config.yaml
num_hidden_layers: 8
hidden_act: "swiglu"
positions: "rope"
tie_word_embeddings: true
parallel_block: false
beta1: 0.95
beta2: 0.95
final_lr_fraction: 0.0
batch_tokens: 262144
train_tokens: 971600000
max_steps: 3707
Each number is 128 + 32 x the weight over its row's rms, rounded and kept within 0 to 255. Layers, rows and columns count from 0. Numbers have three digits each. The size before them is the row's rms in percent of the matrix's.

# layer 2 MLP down, 512x1024, rms 0.112, rows 137-147, columns 512-767
102:133174141104153165106116164087196105127083081113130117118061164136070121160163122215116146114083123115086070122135102116156087108166128143148155145104156185158077150117141169146145101105120086135108043140146155139119125144129095163098124115105088158127105143170113152126110102098109171139131175147111133121108087118126094103165076202131126151122098104145069123167124131151145115150165148146087069179147134162168106147104111142186148203155161119106129091160096145089208171179115156127076120091107199094206134075168134165120167139114111121146151146127139090190128144109112115149154148130147158141136138164138148144122159166135132093078134110117160200088136136105112128162100141106127089086176089112130068168138090120092139152061083164142117130137121106139113134124187166
100:159146113101093120107153090120147155166202141104128114152145138097140163146094126169111130158120079142201143095086122137104179071107147125099153161119105123179130095141165142105166162179146138134146130172149127055108136154132160105110118085150150144133133148081117075099121148083074133140111088135138129114177135110112132111139142221158125128121170111155111142124172107173131123173105091140102150103154086145140125114153212103094172161089138166122101158177137211093100170145103107129085123156112102129102048140098058112111086151179110165172200120103114123204108095121145129115157111135096161103116160141163103140161183190138123087119112129155116155109133071115155139137144149090071114054173151139098109118154180122129139153124130189067119069121145144190108104111102122
100:161089175109129108101126141118165143154154138102144112145150106102178121135161178136146189112154135108091156068140188144118161092104109140066118110124161141075120175084128169107117132112100169124094158102155088096178156180146054119119121183137053127176102121073182137180103152067159118141069122152155113135165135159082184162143077074160157084140083100135159115100143135127197155132128118109102115137154123141106153166074123094166117140147140101139167131139109141138074105130133161140132139158125170061083163136103127131144127194112099150139141139173113121147121107148147130154105154160107052125173132152144150124106127140145076111120097077157130098124133166112193137171105158135069167130123180085147138059121119103150136119137108068139140130165134112161121131103139125
106:127128105155129139185091166145080143151128156132164127109165127112180139111122091058129135110133130140181166118135155131112130127135150121110184166116060171113136130113146116095113159116179169153119082124145122158136134156104102149169139187167071092112131156129138135125168171101162182135094104155188142131157110172110099140075121090126127179147131070104181093133161194138171177126096108097108113103105152187110073071144182137145189119181072121129158103117121141184174125137071134093141138114104094149133148198105106151147138139083115155052160107164122121137179151135133100074132167100124170082126072129056097114095091148139150152144088057137145177157118108084107173111147147164158115118155128158122124046153094079080189131178143122108124114212125160112140062146147075
101:124124125096097117105089156168166105101197112075098129116129163144178142183182120215142108116158103113182088067102142117127104112111118084176101086104114193149094139120128174094138174073098179106153085127090104097175072215143125110161107127192108144170170112169150182120094151170123071142111080098130167087135120211066104104125129108098177112116115170079130141126149146136055133171101083178153144077160128196068125100119120099138071128144097098130089115151103112146102166173119071143139133143167135126103122139125155106159131061137139113134173152101138082101181161132168104137137125150125094133125120077123142184117092114125159170119148065173107125137174117094170143154147087166179123051207120069155124097083133094089058138127059142162125084117100171167088092118078182
102:109080109098111176162123085115164080149166047130170131112127116156139113169091165123169171159154112158110106110188170142133155137203136159088142155161158127142119145079114131093131166116135129145162080138138106148126147081122050127098147145078104149130161114119123141118131139140121152140209103084086123103114131140169150136154140058137116151149077122147100144102186112214060155072172128148127127099138133104136142107132124107132066167113107092099176157205194112126148152145138102163071096037079136164114116108146078115187118092176124181146139142128139158127174096129099124138170051137130151136209131062200096142132153045101133099138113147100132142170124193112183148168111073080124121149127183131044156040142119120157076125173078109122126170084157098119122102098088135
099:089121099162132135129112121165145123101149126114110148092217148134091111121169164140065047144165125125159172047122089075151130162077220079124082172140073115180143159165111111190158104122129126126148112110105137131117108156123115141139179197162066144151158115149157112153075142156123100196107097112161110181164157128086161125116156159106129094065136132169086122154162128119100123159144148073171165133167211088143099110154151179121083036107132135163144110137183093162174119153151134144144150128123137133131155135106158134066112185151153169131092206137128128085137056116154173148114137115171138144103169105124136179148113175083150172069188087130144144169116085128097142125137135136144147102121092118133083093138116166115148093161156155125096116093149132143076154198169119
097:187107149118087127102121176113109176120106068123049148164148152166150129108171100102129144164148066069187142094164087133136137170131119191117104155105166123136136165146108136149108188081126113132153133174081127086142124144157142090130110155103177136156138174126109128148096147110135158148092140095116143115138136104138165164147090171128143100152054112165124084086126157169088123102082110089143148086111147117147138122105191121105175114116174082118112066174138127106157109160158117088134119093130175084153114150183154172115204061200096186170109124167124111120134175170128135108100144126067152137152120095140124065134102089120121120108130165089092173124126105133105115201111081155120112132150134100130125142129148077150094143049111084156086181138118185149150151125137146
099:100117081130118169162078097144132155180151190058120152106092075098107147103082124163084092131123100096130188116129120043121126131173166077099108080156114074150093130165129136093139202151115085144142103148155108153107144112160115131141104127065107116149175118083133135127164087084108098125046162127098127133143072096133149157163106123143069153157147114200106128135169125144131149140092076143067094059143133080074161128119085109138132100126067100158194138125059087163161192144144134176137148123129151146132097112148150146141131138126125164093101107132148160121102165064125113119117119148125182102141170095119158141180127146088112097142141109100138157168120147137164185103131085189164123164101152045161086112179131160112163104094119148040132158103182135116156122120047135
101:130154170172121145160100142055151145089116203120109129118173124096121159124110094072124120180094083094082125164109136151114146075050185093133129143125120132147124117145161084112195189179119077100140113110091107111107082139103149073150163087188105103134143110053166146161098126095115165157125144150094161125154118144151107137146107106095136142141140139111088137130148140101138131013151141120159136120127153118111042152089164207137122115175132153115124173134099112067100208112174176144109135075123095115090119076154120165137150144171156141093123127118099104108162123101100119099129186157156130104069184190108179148107153112115081083150169167093221141116127079122135094101140137121096105165125097064135120143153136171093120111126154161130128132158062100074124159146139133
101:090071164116088132097112079113073147162134112157145093087139112179133158112047123138126089150097108069095104140137128109169095188063106123142188129173135114107140137127151091134098153124114126155148106137097048173135140094118129132098087128151187047112098105112104171110075094124143129128131154175118141127154156107098131115146104149174120151095163169105158192163134142092122168114136139156106130143105095053198165072146095161116141169100125114152125104069068099123107146173099113146126170145169110170038175125077111150130131118150139156152127111126075163122126077121160142153135092167157144116100168069113132094126070171156082111111140115133150122150098175144060124081127218100180130069144077053173078127148110130179146136138118135129134135126139099119154090143193118